Weights of a small GPT-style language model, trained from scratch on English Wikipedia.
Size: 21 layers, width 128, 2 heads of 64 (1 for keys and values), MLP 256 SwiGLU, 5.2M parameters.
Architecture: RMSNorm before each block, no biases in attention or MLP, normalized queries and keys.
Training: a variant of SOAP for these matrices, 191M tokens.
Each number is 128 + 24 x the weight over the matrix's rms, rounded and kept within 0 to 255. Layers, rows and columns count from 0. Numbers have three digits each.

# layer 16 MLP up, 256x128, rms 0.217, rows 170-255, columns 64-127
169104181137115133112108090163102139095154166115112106131161103117100137142137093130140094109100098136154134132113151116130134135089159122102111124135143148128148133170146109130126118123157129
129116138091143149155137177131095083155142111146102116149152123131123107130125070159163122161108135143143120122144107131124103102136111096139133148153169105143120167133098133168110129099176150
158118115144137117131108130118119117163106141141146102129186137114127096124135112108100133126127113191148080158121121168148086118121133088140144093103148140110138130163102105135174086138124151
137111102113162104106140091137111150109088113148169148118106121168127131099133137150139094132121111171101159121087168159131154105108115129093140143145173182182133096141090123094117091147120113
137174132142130113139136126143122139145117154168163141137126156133107085133156132138158099154168140147104116144071134134114130156152100133120138124126166120113136110086117082155152142132172144
140155143110168095124139129120104142073128166110127080130149172174131165171156108175160135131134137151132106141093114154142149187129135156155079137135086090109109119114099130109167105143136138
115121177120140105162137106094123161134144114079145122097155102166151130115136181125079115129117107106109079109097154113161092123126156172124139109095096148106138152133121151179118101146145134
076130125149114117107117090122122133126098116120124105140164139106158107096127112108149129126158155129078113128152115155145116133125121113117141135145149144137152093115110125152093078151109110
157133110113134163129141171133127095116128115134122177098153124163098133152122143149126137128150180097108097134129112078104134131118133116168157147076094137132139122121092089142154148133143168
109157156137129166129174181165117079142133129110182152155120097133150128097134138135163187107149152120166153144133088137137143152147143133125109129103109086091141106103138091134077137129137135
128086128186148145126130130151144089102070142141147076123135168151081132119166149107124136088103164106144089085131144110138120130102123113124140094140092115128068127121136123108123128087123080
161141124082087116145113098131115146157133184140116164095116153165122083153154105159133092165089162144119103128123134139088152125140097086170131125099125158126102125144175154100119130140142137
106108152140117114127161131119105158127131131123139131108129135060148142124159144085159119109107128144106135138107154155132122064141123098152138147147148147104128127115180138146140086135133106
090154130136150104159113126151104035159123111142121132145134148158132173130172124143148119155128131170095138132095158162116132141112130150152090129126147126138167131124096152148110121141116122
127170093106133174161050134110117100134065124139110062129116152079050160144177132067135112165127166165100103127106126146147121125142128143111142095177126094161144116154081140115128107172140143
125119103079106151135114139098155142113114149132142145153141125133127129141120098100103143077135114081140136147096099165151121131100118137163099084108118142159166132058109122139130118112130096
158123090116139082128146135141133092170119144160098136127129164110152113138147125141141156111156157139165122128154152124155133081110161113131145139086116115128152123129162137153120164141147106
185152148150186113088112186141135114119105130099101155091152107113125127106123111114126094143096107101105155125101140120128141111171147165124123118116129101126136125136143105162142113077108165
130148133117142198044084085130105125111170154115154125128130118145108143146159148131114108145163099179099113122107109137092102140167135119118128146175133121097104116148167160129163072145138083
164134097132113140110137182109130167093091113156116126091105108120114141125112114133110141127174104154144158130123097169154157121135101136158108090139164149131107111166099084138133111169128157
132137137112113165089140154183124111131095121134116135084118161113158152145119184161119162080142124147077139171127187115134152116086130143148117127132153106192103136095116147183154122100114145
159144128102090109129138147145101140087153160118133117116111116123117142172124118147155141091087141097112174096109149154111144089074087166136150140147109098140123091112125126125124137122124149
116117091154109144137150176154107116089104112152134126125115155107112134121141105119122136126144134143144133137097130176115099097137123107122124108119148123145098124084110186129135102111125086
102106132150109103105114137097146126129117146132131108135169032118125091121147124128124128097130144111091146136140152095123146090163139101139134116115158157100086101125130155102119113141082115
097158111183129103083116147116145164124106118130132133142149132094134121072126079139169138147069098137107094126128143157126115119133109144130116117136088117113131122128116074136138084128104152
134098168100087124112128161144108170121152122141138154123182124123184110165146127143162106096131155106139143100121087079122153150089116099141157117144176151083113124098119113125066101107123118
137135149139119152108156151112158183145171158154118119119120137113177155142149130087110132107110158142124158122130122159170141128164106150098113160153112138131148148143122123122142185080121114
144109137091117120128145118167122134120122131090181099145122120129151152184121111130140189135120150106138120114129159101149128109107128146123133091147158098147129134126091113156137177088135086
113103117095099151142117145124140107092118152120141130185108158108136150132138142120076141127181130107084145153121106148132145125147116153159117127141120142137156135111140122171082175134125144
149120137123146151140134110126154173109125131131132116150145122140152152177153081126104135148120119109122171132142146132128110099150142149152107145102128114134141100145162145129159113117147117
152166166109145159116144148109137130105135102130115141124144137093107101121123154107166114124155110134130113080144109143107176131117156131078102095167107134117144126136145122131153113066102099
127103118136120121158093139078123152159137136135084121118132109110150066095128112112153191115051127112109167147166165131158158143102062099106121153096110171174143118117131094085128157146141138
124141095144133174155129142138144161126140157135141175114147174141124149156060162081128120136121161134157129168166119115109093095105113138159115108106163151109151128136150121096115131196121137
104116131148165095115133125151073157134116098101113166114125142144101136129149149118109143153135142148135133156139121086125137161122110122159122192140073140146107091141138167127145123165108129
131154123106150158144138121065143124126106160113124139175146085099141082138126137153148116090085126155089143139181113108171140125142116114155113172102140158132097142135136099153140073157157099
102139139137157125116113127144187118173120167103184164164116100127108131113121078131089129163133162131154138129094154118142124146166098130129155116119164109161116141144165145096157121112127109
129139174145107129145136137146130105147123110136105115145128160116144122113138111129124120163161134121141115131079164101123133133097140209096129134124097137147131170150157101132131103159125133
123162119141123123139091105103082163116136145123118133091151151124133129145131146129122110165113158100148125124121098145146078113155155138106139141159125124142120107133116151084141122098138101
139116155084156150122153123108110119094145119111109187094102128109127149179129161122129120144106098149151099125126091142147144127121140163128165141109123119122112131146136178138148173148097134
124129106095162165123145159133132103123123177078143139177125115169108128150138094111130090143122161170154124130113119113116130109141105146119157123159149126124129154109137130147100108112127135
149125146117136139136162113123129121106130117128156150137131120082189158134150136081127133128083145160136128131172110061163134150199146120160111161156142143116103130110133132119157141151166115
129153117141168104159073132129099073100137073117108098160144108156178150106138130134120109120115113144144136115105126114091132168113105102121098137140122111125111133133163137108131128141098165
109089134111104096162130137169123163154153173142112128076106090142114156143100089103127122144145102111103132139117125141116125125161123186106131072137107165169125175110124122152158084143091141
118143143134117143135178135145132120149125132139110116130118100112141128163160112117129098127101122105141147134161128131085106090110144130103130172133148120112143113105163086142156128155113108
120119144125108162063125105122159090165152096122123070106152150135122146142088132140123125157161168094126130113148152112115145150132154134079148139127136125113144087147175156122129101127146107
096108134103148120179124183088084137106157132145134151162103134111148106109104081141086142079106147162125115099123136152085136106083106111165115158108159108125125129093131093159145150136102151
128121116112111138101108143148150124112115132158115151118108080119130127137183138083128154144087110142115150155160091118121128132172118132149131149127108136156127117137090157117091120141100158
140132119126169136156118077144102099126142190140108137127112160108104150136078142125099099114086118153180079081092122104151146140148130093114148146141124125155161117138133128117129139117103161
166105170159155192132128086134129125131120111146124121123127151084147086145147126132135095122137110093117107158143128143144137148153130149112115140129145149173121144157129117154104115124165138
134148140098134167096125143147098096124144160162159107101102136118099088127123096118152103125115183091100128102114114163138114133157107141090128155149138121131123098132123125113088148158121140
107138095064118121100122129109170177153145171099099112129154110081112138078152096119155117133133139158120103141098146128153106100135149148123136117133145121089116103098131142133147122103106114
116129147149154110137098132137136123099146123146132152087132152156119149127116100166112117136114124131117121114128121123135136120138117159117176098154115134143157155181158122110170110133146163
143162129139106073120109107121084133115102115117152149147113104142127133137119131126092128099170071110120150152097150152144113127111086133122136200101133114144082130089077107118154104125083106
111094130119112129117149130148122139116124146128118100111138145096116127174117165123106162115095158137147134129129104145167127149128112173117087102133103097149120137110120072091139106158100146
110105126143174116128139125105112159151134175130162130096163128129150110117117128125110133147134134075123130094103119142127124122132092118099132190142116109148138100121105136174140116122131133
169106132128160128175143147113117156176131146093114128194150107099151110111126104156177181069092120120148113124154083115115123100145125119106134123117114109104095104162153137130113158134149147
114157158123119148169139150136135114140152124129116105114150150097142133119101135158154125114156109062137136124124143088145133112141130093159129118099143130090080133121126098143137143062103117
175119134128109105146112127117149125127144095132110129152131120133112096145093115129117105137085130135098097078149126136092095143131082153094111155116107084142115145156109078157156115104107137
095149136132141122151158110120124123147136122184105140147162087116133151112146122134091127126129160093109144130168112158119130134083109149109168094135131096150144113148141136109087139160134106
139160089083092143165123158171135136117136135133158083158119123119129121114133092130135092155106152140131169143103121203107101120181104126129164137134171133127111141125149114118124121111147108
120086108142088084167087138137140130149122083107102127126097171146098090112089164101110106140111079075177137072122157105160108077130115078138077134129145107112115163124101137081150142106148136
123126125108154119144113142111099111111133125161137119151160132158158097117130129140125143100121109135106082140103109139139126181133138095152115111154123114167156095117183138146139122142137164
142131160109121095121153117146134132125113116115153111133146109175127120150091124110132125133122128164143159146127169121098194132156113146119142132150123102132146130147165177080155098145112160
110171115094108131152107147132123129086131156113149077112135139134098142114101126084160132138128125150162147084109065110164081113103118131141129110142112081122095116121127140123111165139103129
128070143083097143135150138123210145120147113165148121124170125067127125112138149136094137096161118130128113132183085121139141128106159089129142105129138162137121142152139141090140155136124138
131161149143142140104143126143107167132151190113131182128115114096100132127161102145138089082147158145151114153134143129149121115106148115149110084099130143088080113165146138156119183132170108
086131109126154144149086146180138129130164145084138137151132151135095094108155128139135127174167138155158089169118153154157133120114147141139143123125087092149117128096144140108136124164110107
099116132116155096119109124152139100110113132128104096150139115140095087109120118192117115151160109084095108132096126168131148166123128145113107125140111167150147134119133119135085131125120101
174103099115143141066135091154150158175156142128140148171114147100148106142137130123130113107125142104139142111108144134130118126125121171130120092139140137130137148170130139134154133076072166
068128107153118128136163146094149145152108122113103126108079156149157162105096132098121099119088143088113095103128164122086153113129078112102089122077079171170096185126168090134146149114129102
136127097103102128169150089136110119115152196114132097149121105153109124133143117171139118170119125093121119126110142112095083154118110114115124094130091106102117146099142143136126128120111152
121123121148106120142105118107118145129109123132093089146122081135132131149128102130169135161155129086104119094129116096101116131103127173146155117082110108151123125092144168166122089096132138
113140169118140141127167137143119146151143186105087103140124137062134177160154095147128118115176141130118118110147132103130128097105094129167148149139074088114130163121139135110162175104114125
126124079108140120139132095075120144099122134153147131133132163107134115152135124134144097121113185172167151174117151139134113152137146092146141140137128135156157115126138154131119148097103136
149121092130099099178122078091143159111107118152134151168127134139111143102151139126149137117180125100130106099147116121177122145111125120143148125159130077100141133138105122075141115091143126
174127163124154119176160101149129125148116104099085146129176144146112126150123116135097108128122117125087093115124096102094118126121131142115161155114168142144088146169111144119160154125179147
148114137130129130112125147104088124101109074107134144145148150166131153150119173170160183125126086120145119093133128152143130136109106112156107130110153178131128096146111112130089138143160118
149109107137074139127153140136151133120165114045142086123138143154109116152117146148140120146136105102138142106138123131130129114163143120107153142140122100111102133111112100127120102126125084
108101128100162134158147151127082137097129162117108096089142109172149138116109151127122106142111089152136145133132139140089136132132118137148110155147170102154112108105190129136141194097117074
130131159126174088130153106163099135150129110185137096102140119116091132112078156130140132099164124141182120092113087139128125106152115136129160135116148127144135139098132115153146129128119060
147172096150140153151127129108095127153117074132178127170137124131102128138075142092146116121151154123138163157194168145091132166112149140148099103173127101150115138118105117134130117131086130
144150131114083113109118117171117116130118110132116139096142106126115106142151103147132118097147143141118105179121155126123101120129179148151120174114093138149100125103140115138108104117088117
107121094130129105129085154144113189148130131127192134111134130110137106108147138138126152143134157084162152157170167120102122109171129139170125135100148109115085115130158114121090119163122134
131165108138134126114135176132099147150105111099144147120099122134135130161154164085098148131135111159111125151131135130149097085093136114119130125088132157118114106150139113143073162148119117
107109073106150112145119131154165104152124108119131131160146145118123130151125119119138112137144142102173139146140152142127146151129094122143089147116099098147132122099151113129110099175125168
120160082146152140120133084123137159153085148138110077108147124139163099156130155107143110148119142123100122127172134128107116116098155145076131120115131173141116123112116173155144132114187094